From a checkpoint of a small transformer trained on Wikipedia.
Architecture: RMSNorm before each block, rotary positions, normalized queries and keys.
Each number is 128 + 24 x the weight over its row's rms, rounded and kept within 0 to 255. Layers, rows and columns count from 0. Numbers have three digits each. The size before them is the row's rms in percent of the matrix's.

# layer 10 MLP gate, 1024x384, rms 0.104, rows 675-746, columns 128-191
098:093124124116130104124126111107141149192197128154140124156141138135132113101118119107124137165150113138130101152119162146164120189115165160173108127122103093113091098128117188108114152132105132
097:139126125126082125179140146182125093151094119097113128156194132088132146152139135117150111110092150160108106087152147138114095180125137141149137104174111145100128144173116111101107133099111098
103:161153124127112108125164110107113138108110155099150172111157117162125127141130174126111127114117108123162157162138138100134114176154168141123139131090125133110116137146094127157107094110155149
106:101142105095118140109129166139142120139136131164146103149149144157148109138104139144108109122122083149135096133145182096173159091150095105113121169123119133133147117150144092139145149103131100
097:122120124158101161132122125123158159178086130136099139154119134122102092116111158160158128078124148115102126103108053097124109142106183111131140133119093085120163131117156138130115139172107093
101:099175123113108101125126143139102104122156189099155084068124114136136092127150144164149092137154139125086113105120121144117124129149115124092139080118168159132129114124116128107092126106114134
104:134169110136138147153126144145118147140097152141143138152163101140122108139106072114128170140137114143118157095117141147106131106104127120111168159163106095106148112112148166130109153119132104
104:123118100125132154122106106116094093135126109119065120146084139130125097155112144125103119127104129130153146147120143101127155128093161113122138113144109139110134132129139111142130132112162139
136:145149119086131161110104117183133181116148139139089162138120124132127150140144145151130111119125105121099143133137138134143122112126168094114113157140115119093111167094167135120094154141124084
089:175161166126104137136135146160102129114133105139116136134139132143137121129117160106090128169109143131078113134139114114131116144084176109141106117121136134103108113154179134141089092138141120
091:113165152131154167169110119181100137135113113067135151109098129160137131104151196182162158121126146108138134131108115099119113168103153167146152153072129126160096070137148094153121115089146137
105:135128131132147142147131125106134110098119109163104105098096152161164125073138108119137089136137138157109094102165125136124138169087116172155122192144134137124114176128111131139122141138133156
112:145115081116143155123136149155114106153147149110172131162139163111176159139097135146112116130145142159107149177175149145125073139127148153106093108150108130181118156139120121141137190106137127
106:110127149124132108127130108111125137099107145138101048108149128070159136120155134140114114123133097168143119101103097110159149099118130109143093157105116099117150123128142133145138134132159108
095:144102154120121104142099141129108124064133159099156158126123124143092121127102114152181157136111133103154138111128098135109163126122161117099147151139102077130161149124108134086114111125163107
107:151159145168113086133082122106097134109173075158097136079094124090146126136114118138094109130120114135075154140125145163116082111124116112113114113108117106097106105126155098126150115072138125
101:103132107130172133089167156186133122098127139106124137149146112168141120121109149080131154109095112080108140133086110168139144134127147120127131129103111093103102110138116177115145108109120184
102:158141106122156166140117132128117094121147124163139136121124123156119039109100168112144137105079119150129142167094107106121163126153154159147105148087131106154157100135144111133128134168132143
113:136122182094167124127177106137128133146132113127145113149135124151117148115102137082110123152143101148120090104165130108177091060091139085110132157104119134151112120116083122113135113163133126
094:103165147120154123155098114108120131153152137100138138128130117123133152160144159129137120131115110135149117110123138121126152161133120115132118154144108118126114125125120111147164104103113139
105:136109125128105116119144148155160154080147105122156083146099129117170164099144107127127196122117110161150109154106122098099148123110140127148130084139123155157110177094147162147138180155154129
102:094102072150122121091160116128075135120157098130106170101123148102100095138090124159089116110163122173146128146135142112154141170112152091142138165137090088138105091122108136113114139134134119
100:123135134137121083165155131140138173132119164143109177145174142102128133110144081155111136138154090173146114131115101130122110068139130093126112095108149139151141123155123145122113110129090063
096:117129099160124102112088140122106152122142152120142164128112136107117098107154113127107087172165102123102124099101176139110120157104160150149105106120139144144127112144140153162122129105167100
105:147145072160155149117155121104113124144141108144154129167115128115122109113131163078116128101164139170141151164103133118122098160112137128083064126156107134156111134141119141160137137100111078
103:131086164123145174173152166157119136157098119137108114171109080103130158087127109144134124124125124135123121115085161120110127176120111133096143146150101123121185104158127133107158101142097116
107:171147089145114148153185173097150119101159151140151137117122167089128110109118128092114120118146148153120085086131154133172124071119089093119112118096108140127119134150133134105130140120120101
101:181091136147147124090126130143125119100130142083138143124123148131140125119144101135166084104102129131089150132115122105096119131118097172125121130143128121087133154102135128125090116134124150
093:144149096109151123119137154063098150106159118084139123132103100113115130145100160099153085087140148162122132117136146153108081103153147139107139128148142155119170131155158153157136136148151101
096:127137137169161153145103095073142137130140142130126108112122147158110136144143133154119153099125130131095092142176114106161097121100099137137129127133148132128149103140147179121117127144118108
093:155147135096122152108130085128142096130162138086117132117102152071106128146109127140114153132106129162152121146137108172091127128147100117104153136152119088125101127135123104082119080061114164
094:125106168134112152122133111167110105117131162146085124137150086130087154143167132151139143172134143093130091135141171121125162122122160091091147148114111142160150121138086129126160115096172108
096:148095139131140132143117152160092124144110116153122154147120142154188074140102140164104139136131149111154130119147141117133130124151108115133129153153075117114179121074147107129137118119139173
102:112159156123136126104158156126116165103151118182172153110106142131172142129108120129112124102118122105097126133129125109133164078146103194123136143085134120139133141097174100124107192093118156
101:111151110143100135131117145129071138125121080126163145144141096138125110155130134135100115133107097082118115134132129123130100143177108126150124163145164149116089124101125168132136128112159121
100:122145142082105196105112164103156170094152124158114111147126122126116144114077114125148113141089121122133142145139156123114150142140125131103129096119132119062144159106123133104141131146095140
101:146149137148119152089149127085109099131119116151156092096144124135067134102138128149129123106132122082138121067151123103126129127136139125153072145148144121135103138130117142163120141160127129
100:141113150127131135115130128130115139085164143153166144141095096122132100099131109133136114194122129131134146136122161097037169106098099149148110134090096139134131102120146119119140139124134144
103:135110098163144150147141142134137113156125154148149152154099127111143094128158108111111131134141141129148137127165156120143170119160138134129118089101116136139109147102113115164086157106169103
096:114116120162123165132125089115142116082143129112142144157105119158108098122129133107113119125138134147150137106119135128171093104114122161110139181121163142103133118143097116130153127144129153
103:119156109155130145143168156087168118146127142136121156142156098124147106134105155109147095128149108122122143146158133147167129124130136086124114178124114116133105078116155126110120126130105155
107:134147109127107103110136115135145135128105131105150108161065130102126146123128126130126154086097163183143134155141079119150160139149140161081105131099084066096125143160111167161123088124112130
099:105156108142134127167180164096132075150144129129116141168163124137144146092155141124146101132160161138099117103109153121097125174126121140112168152103113125100133131113131143154121137111167109
105:116098107114137122099127113169180153128160108068107081112148135069160157175130118134132165092110183133166153136114163154074128128163131139133143109135112133115129158157160142121127138130103144
101:132098105078142098134099164077103130104149138132094113141078106144124128098087138109115087150163158116117112150146160149089101135158144121144177149147117120110133122126169093095138113133134118
100:098157166113130108141100091131144131132169169152144112130110146156174142136131138102145108111135122160117137136118167119101081118136156157144122130121105131085122148129132195182113122118106141
102:114118167115129113124149099114097155140166124082133126154145196091171136119125132135112135106117115154080117168085065111125137097106150119132148135118122092105116164141142120122140126114138153
099:107115117119175081150118114109142154126121105134110136127113134135126072131079124179147088147123138140108106103099138125116122145100145097121146131146103114100104177164133120114149122129139116
093:145164139148112107146131094131145080121122095108121112101151147148096078147148112146085136050142076095063128062058114149127165151105106114131132147106121117125067145161195091134153145105114109
096:137154132133104116125158141103119131109093121133137133125135118140109105141147142119156101116094160183131167151156117086104095130131109120098138157104112088090123125150144143125140142121158100
107:164125127085125144136162167189093117134109161171148099120124122147095147135113089128107091109135104169190157147124158145094139129121118150096097132155122142183124150130148095111082149125144120
109:129103111111117134149131101081166097146177114113134156143126154106138125168129122115091150118120099130156125137126137106118078130125165112105120110131118140170125169136092137103150115139074132
099:139121120163103144123142137125125078141174141113144128176131124141083149165145130134158115125169134110098159122127125132108130126142156139121114116148141131132089156144117116108103087160119134
107:143119137171104081125171101139080155136134157101141095107110149174106139129102106131128126162137089106148102125121107081136172163090132098106121126105136158103141151151106135187138109129108137
095:147107119160113142096127107165127120152121107150120083105150082127121144141083154127098126142143076114119096138167141113150136097145127187136085122146208093152128139189156116133158149148102107
097:101122127129145144098104110128118123184138076146132145143137132127164150118130143157097115107095132175125130150107200184099103093138154100157110087097142117166118113117136162079111105063116116
101:142117104114135182142147138130147129115117138158154113117098181156093124123133165123129156122130134132152130140119137150110096133142131106113140122101137113127190102160121134144122168126119122
103:096096127131077165165071202160148128167148148150120130134111104109129129168159145147142168095139082122117124140132166158159134117133130145098153136160137136115111139144173100109102155108125124
105:124151159119112101149096167118094162117125137129111147118099132147085102120103105132114134092097163114152154156100101106115130141160134128139173120131111143149108118150128132143119113111094135
103:124142143093149104095164158125137133146114148146166134128141156154145138112131141097145109149131143107132131170115109144113163107150137105108108114145110092099141113173114122118123118141154105
103:074122124123127099122143105130111099120172158138107169119151139108136153129142148162152145100148123094148157093101116136103146130162166123123102192099113131111141123096126168143130120144168170
097:111112118124088119141169188132122106160157158142161135092067135133165124146089135127117137180110097105116114098095137110148144106129103101141171143118092064125150168174182141158113086137115122
103:171130097158115119135101151112139162122135131120113098106135118135152196149140148122125124091121126102163115098148116130076118101100108173161141102105160156155106168149124127103152108171160104
104:121102142114095163108116147123148166125125156151095124128127171135105070109101142150121132120101105121120150161145133117151114126165090098129140161102179088072143167119102127143131140154134120
102:147153127138117108142112144097070141119131134118141139139109152108127147123088135122125124164119147164119142165077113149086145160133122150186164150125148153098137143144148120079109093121118144
113:122111110160095127133091129116112161109121137117172136108122114149147105153086151135130127133115119143107115128155143108078084104143107131114109150084107148125116151123144126100104138088101177
108:120083092172124116153138155135163122091129132111142149110074152119113127138135146096154097065108108121106117118091173162162114141151125124102155146158095140150115089174135170137149107105137127
110:105133121150133110139110133124127104177118099096151126129152105130129096149112118127130067119084081201132110132123121167073111121138123136110124126102143149139147140116116118158096154154134095
109:157089129149147135088124160078151184150107137140152134166112121142151127114151135179119121140084120092070134116106121130137145140111124141105083171169118117099098156135118188142140151086146132
099:101140140160161135150113093104111121129151137101134138096151151116156139125128135082131160133136112197159130088128108097135113172114083159128144127122153159141115149110141147137097104133151127
095:158152079084132114129150211119156146150115138111079111162146164132108134140112131122112125130101108181156141135098117122132115073136107118091077142086114118137160107163081135138143130112114131
102:092079109130137133117103129153139139151110123175106133155117123114072112112166091103121116107143171171144096142145130129113130138118129131087137099125093141128085069154138162175139122106163121
# layer 10 MLP up, 1024x384, rms 0.107, rows 675-745, columns 128-191
101:120133101118125153127161147139155131067111114182118121090102132114142132154164153114150129110144155113086106076169104117111118102174095128121130139104159140119120108117136089098137146142156152
098:153119149158095106144094111107093119110123128094135156136133099159143152128153096076128114112107140104128134106122135129153127153097092099137112156182163113088146111128123135104072116143128125
103:158140120122098146104147114159164107147174158148135087087125162125146154103086161149118103143136134123109094106098082144119151107161104095128111121101152120162111145167135126134169085082131090
097:097104112139109146101142130125113142135113100148126070135152194166117104166111104154110136094118116167158105128164133095151126130135111128099148126133107175136112160170138130138131098088138091
102:141114147074102121137100191143125126105134153117093068177155124087143110129081151145162140128166148126137159148083102118096150131160090107164122163138150132131142101127151126095124066138160082
099:102126104165109133134120129125148117149114178096088158132172159102092163104100115115126130140142106147147143139140121126140149198170135144114130139157149159108095106157154104135117141144148124
104:136128107140108128071130137181157144120167119112170135114187128146125133132155129141162146128132128078138137159104124119116080126126133152110122135129171079136123094098142157119111096132104142
098:120120151157137137133157162107130130121155126108173158153131117115151122106170135146159152120078097142170077091117142147133148112186124142171106118115176169123133109152155172104085130143108124
125:150146110108136117146110085152112144103143120171128152107105134106145153126108131128113084151149116098136128137188130113107144100137153143144113160144113097089134131143116073095114144141150106
092:106126084137139111096124122150115096141129114055084105156128148150099111145140118120133101126150094090137126149085106144167160130155125163107122137119094098079132126109132107121158139131143149
096:117104180147086131114165113135089107130184127134116086147121173146157142116124155124143119160142132113125173095107108142114098142135153135140114134144094145137151129093176139101184103107094105
102:107114106077096111124116157101176139148129099160131135153152138162131133159154093121089121127154129150079174075081072138167145130117119166134128121115107094131098157124131129124119118141146111
109:103114111119129131129065172123085136165096116110134151121127127158147102142121141120161128118115161120138108124093150202100074127198142127136133126130114121173101131141136108186102113129153096
106:143159131156103135155147130140170102086134106090157160132075162123129169095106126142115146120135132130119136151147127142099125090168089106157097104053110128076136143088100112150110159150084170
097:163113094155140122124130155121137125129103098148158158123133149087104133124119107148096158135127142112151117093139090124089137104107161095154109136139132129111141108171090118099163122166109087
107:112141165095142131150194151145158118156186134124154148104125135124128122106108136151154153155154132142095096096141079128169100138129092130136139146118076110151147160139114153132131107145141084
099:183127127142140108132130133125111169135131111138110160162100169091146137118147116133125134142124081118143112129155135135123158129144153122152123123122113136161119119145158139125169111105106086
096:118094130149100130185097101165092124088144106156096152126157139116107102128125133131116141099116160117102108153082105168147147101094068121089137087143088123126133136148138141168114110116149162
110:121125104129102067163174124113151120126130133104139078126092121129142141102125119089116134140093160121165152133090128171097106107138104100117154130174118111069118157138120124136121109130136121
092:159132143141122155147156132176156111111137126124157111108142131137098138082111108141141098119145114112169169140143132074112110121147156123120086095140129160127136156143112138130148139163131080
101:158127125093112133124115107124140107162141134100100093110140114134144181155138112145103114132116117138111110114170135134096084115088121086129110122125135135114158140146143103111116186123136150
103:117111112079134142094114134114109132138183121124112135107104125132135164108110169169115093120127140100110132179156095138121145127140138069060155107162154139109123105093146107146138098117105139
092:072114123102109144151095156094178099132128100149115106087077143149151128120137114132121115092145111124135109109144128141113164127138083151119102136100163163138159157130106126130154116159111097
096:134129112166104136112116135145117107131115103129136095112128146124150146083117139108117148116135137129130160115132110150133134111136115150133128089141135122123147086176097107150183161141115076
100:117129143172132166147097109154114124106118105101144156127156114147104115137118133133143166117112136085132106145101123112128130128151103117155163092135130121176073130114136130164129100117115146
099:143083182120142137134103130161101093124140168161149130162123137135162126107135109119108122148139118105100162063097154136130099190116136150145157105111095143129180131148111155110145105190087099
104:104076112160106178102120135141163116108105132149150172123126139104126125143148174089107100120087126112108115160141105093129092129097127133075136160118159120090109069123139132151138129111144094
098:145153123160125097117128132077160121128129104135117135146101145154124120116109145102092090104156111110169124165090088114147147139144137153136163108129140136148084131179166116157140161088117171
095:129106129117108156078117101136170158137135137114119119133127124154128121121099119161085100118135107162132126121094111174146104121138144137132112085120151116107140131138117137119033153128121164
093:127159113072068159093181112146148133115116163081105134088160143133093125067110170125167129166116129124128102103149123132125141098144108094114119142110133151150125151161133129139107138065153137
090:152136135130109124143116164121140145114167129149120131083121068164137122127087136148111130148132122146134104133156106091101134104120140075161111158187132161123094137177136100107084104076079153
102:116156152122061139135132127105099145127146169137089137160168099140151141096107166117120130183100159124127118114144165151129184118154093115120125127138166099121154144111087112113126078116137122
094:172127128131110138096124099149152125103166154112150120082181111103144152123119101112161077151143072105119157121081080137132146118145128144132112147127152120113124105138092137107133125170083125
093:129178099112147086105148127150140133104126131119180120072138130107132128101126145108113131141095176149107111129163116171125105080149122137133202139152132127116136123119149136122113182093117145
097:117175145134092199105108138088107134088121133133181115141152152117128104122144137106118140106135126139174125093157120114104134160143148159143101098124158145111110129084089160115157081111142144
099:097133174082098101143112138121137143167141170104095112100127132108161087086119117120137128127119094102096122121121084112118136081128168122127092102171152097116125165112153116134152092152159118
099:117131184105140138137106132113119101100173158080077143184135125120138124180152153070154112141130146137138106144132129086122144112113114137145160071126061172110094152160152102108082094133176112
103:143109093171126129168137146156166107130081125067133111129120107126098097143106098155135152111080115119104065147155137153108126123144130136125139115152177120131104140101111126171140104162119141
110:129122149179122190148185100152140134146122137102128125154103121133087105107131118144135121127140103126128118150143125118115134149139112119110164105139129143126105168138113170154115139066118110
099:175160121141125101066134153151115149083133136100138116094102167181123147125098092111098113143124120104109128149128101100111127101129077115133100126132137120128082140112117141179114157133147115
102:140123134111140111145115108146105157135096134116146105108089173153115171096137104169111162120136131145142126097120141163117094146138150175117122095114133090160108164134124126145103113110152145
104:153111083109114127113122145132142151117147092117115128150124148136171151123105168155128138128119113163132126112112141137134127137110143132082118141113157094138134111108148161078150130142144103
100:113079129100132166090133168085100148126068152066076130146137128142108131131146145135110105127080122162145148136125140134124111119127155084123132151108139084114163132126146112134161181092110096
101:148158116141155110118184120158093130118143111152101110108112124128108098131160181168119149123130157135128159145152138130097145110093121161109097097134138159095122129184152119207101155141074132
108:138140128116128108140118119105114140122154153095089107138171154098091134138136109145138064103098124116131141084147141124133124177116157135141101120132147112123172098124105132128180078145105129
103:136122122157129125118113137133125115149121096188177121124169131139137118145129132112128095103125170122126169157147128145120154170136118139129158130118081176133087104104136116116168154157150155
100:120170158164149122149120141108124150130111117151137172154152108126131124126119151100138139104104156135113125158161138131136102125109088135116115144149111172125131145139133138145126120136128133
102:129139129118077134118112148098097158123124138091138074127102128124143167122143157077130145125134135119141098104119100103138106136171111102127086159140140162102142105133155123125121123122098147
098:150106084114159148154141160142116129088130132130150119118070121134125186148120138091155145140149169147081142151134116136142114107169127154126105123130150137153171077180124133164143149134102109
091:144141114113169145127117098143103115143179174103106121109148155119070120106144138143196111112106102134133145093124130120140108126116140122125117106104126103115126131154094133124131128115162088
103:160100132127184118119124087129109124114148112140104119143150170114113132142099135082132180128103141127136147077167162125093130115165145152132095133125116090147105107118131121134120124099160125
106:063114126130148123121139159143119121129165133152134176116132147164111149151093105151127112124115139097084105090143127105144152123116119144148152116163075117103140098148106157184127089144166120
095:146133110121102133108135129130157093143084131144119113143137138112120139115142094158092143149114132117131122111149083152081089084170128076107146107087120159152109120163106115134125150145146110
105:111151151109135113105092131135137117120122118118102137163141133103141092088150131124113156161137136127143108178107128144121118089155146093062138138166115106158104121160088136087153166105130101
095:124126095138134140110096112112127091133106115129079122087153110120172148144113136144142144086104111132118148172130133095120147141187142127117079137120189109142152103125148131114125140151133100
094:162089130153113093122102097143092117120093124150149154087158133140125135160124114143145119089171166177124119149124105149147118110131148145147129110112114125133108105167146136117122142141134098
099:140121108133148087174115112140158199209100130141123156090125121111145163109156140147129141082122088159142163197097140175122105155111169123113114184133143140153143124110117142130140103138136156
099:125129118119111113150131123093137146107104116152138146111100132111130120137125156087100087083146128108172120136119169167130122138144143153125092105146113149169136127109076129153152150148098137
104:112116086183143158119145110134113114090072148139123128137113123116137124163110119134151120141129150098151147137140137115139139153149126151113120123156123142157129089156119137137172158109105106
099:075114147113126134144119085131138137144159144175104115128151129098145133127130145139123136134107109136117119095114147123141110119113122144125117121157168107154132082159095119126144159125164136
102:100104132171099153142133104144138149081082140096182145106122114133127144120134150115118120107109109165139133113137157130154152113120141158116134117103118157180082126142124136088135123176107137
101:128120167177127139099142105115111200125093151126125191133103138122121159162168110104143125115126145102141145127181109119094103120183057125115123137154118134092111102126164105130108133095107145
102:126127115116156146134169162149144144060132124126114136100157119134113116108146126122143151148157152148141183166107133158153150079118123124086149139103116138121120117133098133121112113145112129
100:092159126091137085108111097133139095119107115113129140125147133098116129103134124143120094144090143124150145129082058131130167174105075129124165122116128123115119128139118157133140091177120101
102:159128152111141126105106102127143136103155095142148106102154158160102108107068170135144113133099150131151104136117154150138127098183140127163122109093113101127131140129148172110096127084107128
114:162151099111120135100117133127126128159097087146140145177159170137097125149186102206104171158181138128105165140115075188129145142102122137153089131137094114133119075155111103146135117127125138
107:178132133118111088089120120079082145135147138144028128092114125135133121129147054107137131119120149142120105150136131109076162155110115095163135122115152135120162154144139133167115173131112133
103:129132116138146147138139127161157141070087144103103118137137073176120193154146113090137170098137121151122135133159160151172122150159129114156089087101121105138118170115136113060129108138132078
104:127127100164127136156111098163145140143127145131139106145119140096112146138126093142126149129106195132105109137145130143093105132133165165084111131146126086113145097146113158121146103104107104
092:125125155144150108153120130126118150111135123096127088115167138118136128150139157102160127107134081149120098138125147151139126141127095116144158140133143111150129178141120112146095140145131132
099:150125115126143110124096154164101155115115176164136102146123143212091145155153143127160101118149111109132148124120079140125101152127098115116118107113124176104081120167127124140155116184161088
# layer 10 MLP down (transposed), 1024x384, rms 0.105, rows 675-745, columns 128-191
102:104127130138135156124166107097112114080113139128118133107128109113105129124147136067102137119134144137108133113120121143152164127104141149126122145101143120147151102111171096128117165146185083
099:137150092129212128157143175101098112170118112160113152103082107117139120166090102138195133139154085143178126138107147170087140110120098152096109082126126111133130131135125127153169164146128101
100:163164117171114075108141074123111087098106126133119132173114085099106158100148165097121092152148143118146122112150087112084161148169128116107113110129145095103148167151131122094107096131117119
103:163117091137134181124143079125081139086118126140129130160164150131108133126121144114123161108140150141136101112091077105152134126135141113102140082104112143132148139108169185118126109150153113
097:118116139142103139132148157110107098156148103110112150132138118114124093128073097125095186117089096147109156116117123126138122087133142116118141150103125111133126162104106109136084076103124176
101:132120094100115117123166128111155087128120127128089110138110155155104069133108149167167127181126172094083097090105110140093135113120105175112106151078105107153133161130128123134102120156150097
102:156097148169204140150113111104117123149152136146107113128100131110139127134090148094136126119128136131102104121043093163105159136129146107144126158109123100121143113113099203120129101114121117
102:128105132121105126148145125129125167130108115132090078103105128114130177138120134146120133124162129133108158113152161120135101128106148147131163139084093108164129148104149134132131149091104151
109:161144140138144108137137149127130081108100154116143138134129129121145139136145130138147086127119116154078151104153133102147126151148160103099137098096083144131150123154174119188150112120109124
095:100156074204140174164157126163113146075122125159176134112137113119092114121148090121121144152138158133129108135123116105129141109141117134097144129129102139101156118096153101160147114159145109
096:159124110080144145136084106109103130093108077120123089139114072148162130079131171119113123150150137078139129154127127094125096101191117140106123127116177149141147114142141132155078116125131187
103:167150115164139149128095165151165123144109127141182136118111134168140115110162150141069136078179161142107071102119105062109114118099137121143144101130110158152136139116121182100127130112097129
110:134116129143165171114137144145134098138136120129112105155132129155147166135156155118156139159082113127126156100166103158169102121093125119086146108146183145123134119155121149129170164101113148
101:109074120113138115117112108079163107119142144100142139127115150156133171159111136075123116131148107142106196164129131126106137129095135116122121121103126127161111135104167155167139171133112117
098:112118120114106110099145168123146154072101126101143103146157154133183127154122128090172141148107150173150112131132133143133091119115039103123131101075148125127149128174108102153125088159109132
103:115088122155167129143132126185129141133121127123161131123117169104121176095153144132104145150102137138142144161165111134123098128114084137112103122103131133142202123148090106143122161146119116
102:130165103135177153150170127157123135128130147154130125133134092144161146128189119142163130157131127172125075118121128114115078134124121142145147112122150107095133127160104188126136120122123063
099:110113144156158122151114125188130090129136109084075146142109155108102123085123112148157133146168101161141197122114131141134131163142150107150142130102100130128094134108129147126106088148094102
099:096147164156130118122136087108102116137125119150107129140122159167162137107124117129153138093159114133139111128178131134147103172125112095124132136155120084122137121110122148102121196143111116
102:138107098090097122130130173163148112137131116109134103144118122147114143106139145118104150117110119120174140129138104138116131127176096118116134140161097170137195132115147079100105098119156129
097:124105103159128135105156111096151107135115133092153103160141137123115115094116132113121129116154130108125125103124146162124124114126117122117116172117122108098104142107178102066131130163106152
103:144102127150117152140153153069107126169127113143108120134126143146151113115123094127124132135155137101067125131133084115119105152093113158157112110090147121120135152131140164135098128123132091
100:085140157111140108098188134108180134120123125145170130150148142181093136131100130112102113140147150123135096102129131144129150168116139139106118155086105105137091094103108117141101073138112120
098:143075084155124147132113107127175136100123148154136117137175113159147136114091128165125154158154133061132138157122125130094148120082136104108065156134099084128105117123115150103121099100123154
099:141137127159121103119188098132114078122133151140103113127125105101076128099114122127155131125175097151156123139121140193126100137141132135089097112136191106121125120157132115113126114106118119
105:179126148141095082081144103147161142122128124112154168144139135111135144146183107126132166127099138106154123097107147143138096130093135135125121087125097164153134115141148131130087139145168127
108:094099141128149154145165150138086072133109102136117140131149093127098140151132135130126178136080157102148143134135129079128123092143143112136147122164086153110101133121109127116123199113143143
100:131142095078106148082129142119152117094133119128075165121147126138153130125062112133130134145102135118119145130171137150154117108131116115146140143116119111102112101128147135127095129115060126
100:106113122134133118124131112107163161050103114114141109125175128114117138099083141144114111116126144113125157133121099137138112111107122154144151136156147151105153104137123154112153153145115062
098:097144119114117118110171171123148136098113177123109177184133106126159115114168144153125160128148100174120119102106128139159132098138136138165150108099108105120151135135149144069127123132132128
098:124151135124136121106069115121158104156157115104122165107101117108158120181144122108150150121124125106149140122165094162139160182182132110142096106106101066175134119132144164125154150145135148
104:107113127119149142109134106049127135147138099146166140117106135085137133096114143109099077153152151126118139093152152086156136122099153161125144120111125147138142163148083152137122101121134138
097:187092118152129102133101118140154135160129123148116156103125141123100159096174107132134103124094108131115169162155129132025162106144117133138093136124154140123137107077112107122089106143166104
100:114138115111128125102139099172129146104159115142143174135145115122100147088124167136114148153113134136129151128134078104156142115140157125115123143149127149123158122149171123106137138147122155
100:101164110102085124125125097131086161133050119127091099111121155105091127126135104112145143132136099150097141074136141128151161094115120081122146108150146140097149112133136153169122104113142166
107:133127143131130129130163124118136162100136165100103133116073139092127129137195150111152126119098153092108114132140149114143116138131131117128099079122116132098098144116116127154149138106088140
097:154135113135122151138113147119145121130140165121131193142145114163114117108118117175139106083134115159112135119138140141112153136134133088119153142131164126158112140159129109092151107146115078
101:125130122138137145151135127126113131148093111113107139157124175139109131125119134113125146170106182132123111094087135157114121187156120174161144129069102105125085172131154173117112159162154115
099:125150140142140142109155122165124091075112099101152148157134153163042090111089135107174121147117102148133113112125131134089116106092160115151136083112170126148083115101152088139108096112109142
102:109121114124149143124151156130131137110161187081151147149119124159114104120135148118100133137114130117144134142100180110123104131126097098100153105137137144153129114152114156169105100116088146
101:106111179121114151150060108117136130130128119138150129161107114137095142126112103083128114151108113107137095122132148144172123117153129159140128125162135171119168118114177150113093126128117166
103:147147139108132148128119149125153154148138143142105188170111098096118151115084103164146127100134160148156156079130081110121088138130125151093117116144115080132126151143116159146117075116137162
100:095110108131122117146131123118080118139118123120166126113154116122087140174092129108154155174126127152146112134117079121119086130142113099180129097128109159147136129133127078074155135161152085
103:101122148109117097125121114147155135188127175172112141133126152107129111127137138148143144174089130132142138168127116119106144096118159084117183112137133159154094101124166154126116120103149127
097:132145100163124128166125142124134149066107082103123120141099130114151166120111157134104149152143153207112148082104153162083166104135147102151152129104092130150093131137145123119138109139114144
103:121120105122146113176124145133114111171120109138090150143133131095110152114168134140143130122125135180130109134101095151140147158094087129133141113147128127102114100116142101094153093115085104
099:136124075168113153143127141164116128124091148136105134081129128084114157122148137164118109104094136147107084122124154169113120098088129145142135109185150099107163123117159141129139112123122180
100:123123103136115125143090091129129126148137130111093117131134123130125129111131125132133131142134113192089128127080123088112147168092090107155162148127095134136127138124107151144161162117125143
097:099157149145122122086100081157129126148152135095104139168132098132175100102139086135132098147134116168152082140107121087140141092131113125121122134155128140178140138183148153172085107103126137
091:127157138173156158121116164122153114077143141135109119164143161136133152132112120140123108148135153112130128173108138166093112060130119121139139139155189147155132135159135117140117129104128142
106:143127107104167146124109140139104160106153144084121157140113175092124178102106124161109123139115123116139083097133129138136096123127112124156120087157122102109093158138081073113156104133113159
109:117074116161168151174145109130172140142121140118104100104093136121106115153099094118096199108164129132128106101072145090111148106142113144151101087144155148149141123131091167135146141160116137
095:121115161144149158168101077090104092115118142158080140114114114153111115121133161126205114147136128152132104115128179124109150164137139144117148141084105095164136122136093146115120163130158132
107:111102159115125126094111148150136176095077131118172175115114102153145110117156116130105142103155148112155128158099148149091101048156098095111111159156150103144138142080136125135104106142143131
099:107110120142129137132182133110142127134174123119126091134163148126103109136125136100124138158095147111139169107133163148123103088134138128095126156153141148109135135106155106108139134090112154
100:107152144131131089130102073093163130113146159159119076157161077150134133149105169138150137139128128145156111134130137111149134117103099142104132156118209126119149128163108086099141134190163118
104:144152118130117104137118112140166165090101139174126148175132153113095142127124122138125117117133158126144164094105109149130108109150094103109093141120097129139086113182145112155112129137124175
099:079129120122155136154147148111093178118100131145096159117101096115096147127108127147081100117128105118183149143118111085167135130100108159172104107108114096114103137075109171116115164158118141
097:111168104144091143159126124169108129122115143093130065129129175143130137156111143130128100129110142110170131132149150137151134163136078156114163155127083107141077108125117140111136143144131095
100:132100137135117087062147180172166154127116110157116186099111132142114118124110083115112122147142122133104102124118138174104116154162103134126142145147123138150141134137092167158094143121154130
100:157104129178086119155157105143143161143089122085109147130128141098165137139129160129151142125130124171144159110141135128157151134128118140112102147113127140127136163147116133105140143121123151
102:088121162141152155109154133110132109127135123134124161133136124106113117162187129105092120153128123159098123158146159144105136127157140125148151127096116119090120126112070085135121138129179141
096:155133147122112155149098102115123164086122131129145125120122127123109136097124164146098127138158113106170098124187105111176109102112122135140143093118157133102093126138113143101132114152132120
100:114138142159176158105101150120111119112130123150137116133135115185155187093102123094104127135154149171105133126160100152140078127132117122113152138118134110121139118139097105160128103115147113
101:135163167125136130134133102113164121130193164154134118126119112130130145125125128106114130095109129110118101119150129163118122111097181165128120131126107158166114116120157196113116115109107162
100:123145117110145064079167165134092150151151135171106143188164163150110152154112117108098147133161109090151127090154124084119108140109160118150125116116141139105129100128153090130137107181185080
105:079155133154134136142109153114173135103136143109074087115160151112108132109093141142126151118114098081139148127105083119098080133105133120098084107075156137075145131146118117163136137127132105
102:141137121114142130111113125169132131118065146136123126187160098088126147104131158117115137155119126140117122144122134138115100163165087153110137093147127144145091135085110164118116084123142109
102:125152116140145135115137159131100151120123127135148142100172111184098129110105153118177148127113135150118095086106106088119118106119066166151081106083123152132112114128135132144104123177107126
099:117106167132165137129112111089109126148159125118107152122118162166157102152124156133114142125106136126137146104183108123115122149071152128126122141134081141151096114148178150148130123152156132
097:101159132126106153138149130118128102172108133089136128167106136117149088158121120154115172144121134174137116110131124122126149060108093131106107139107122135166120129107111051105134131061136124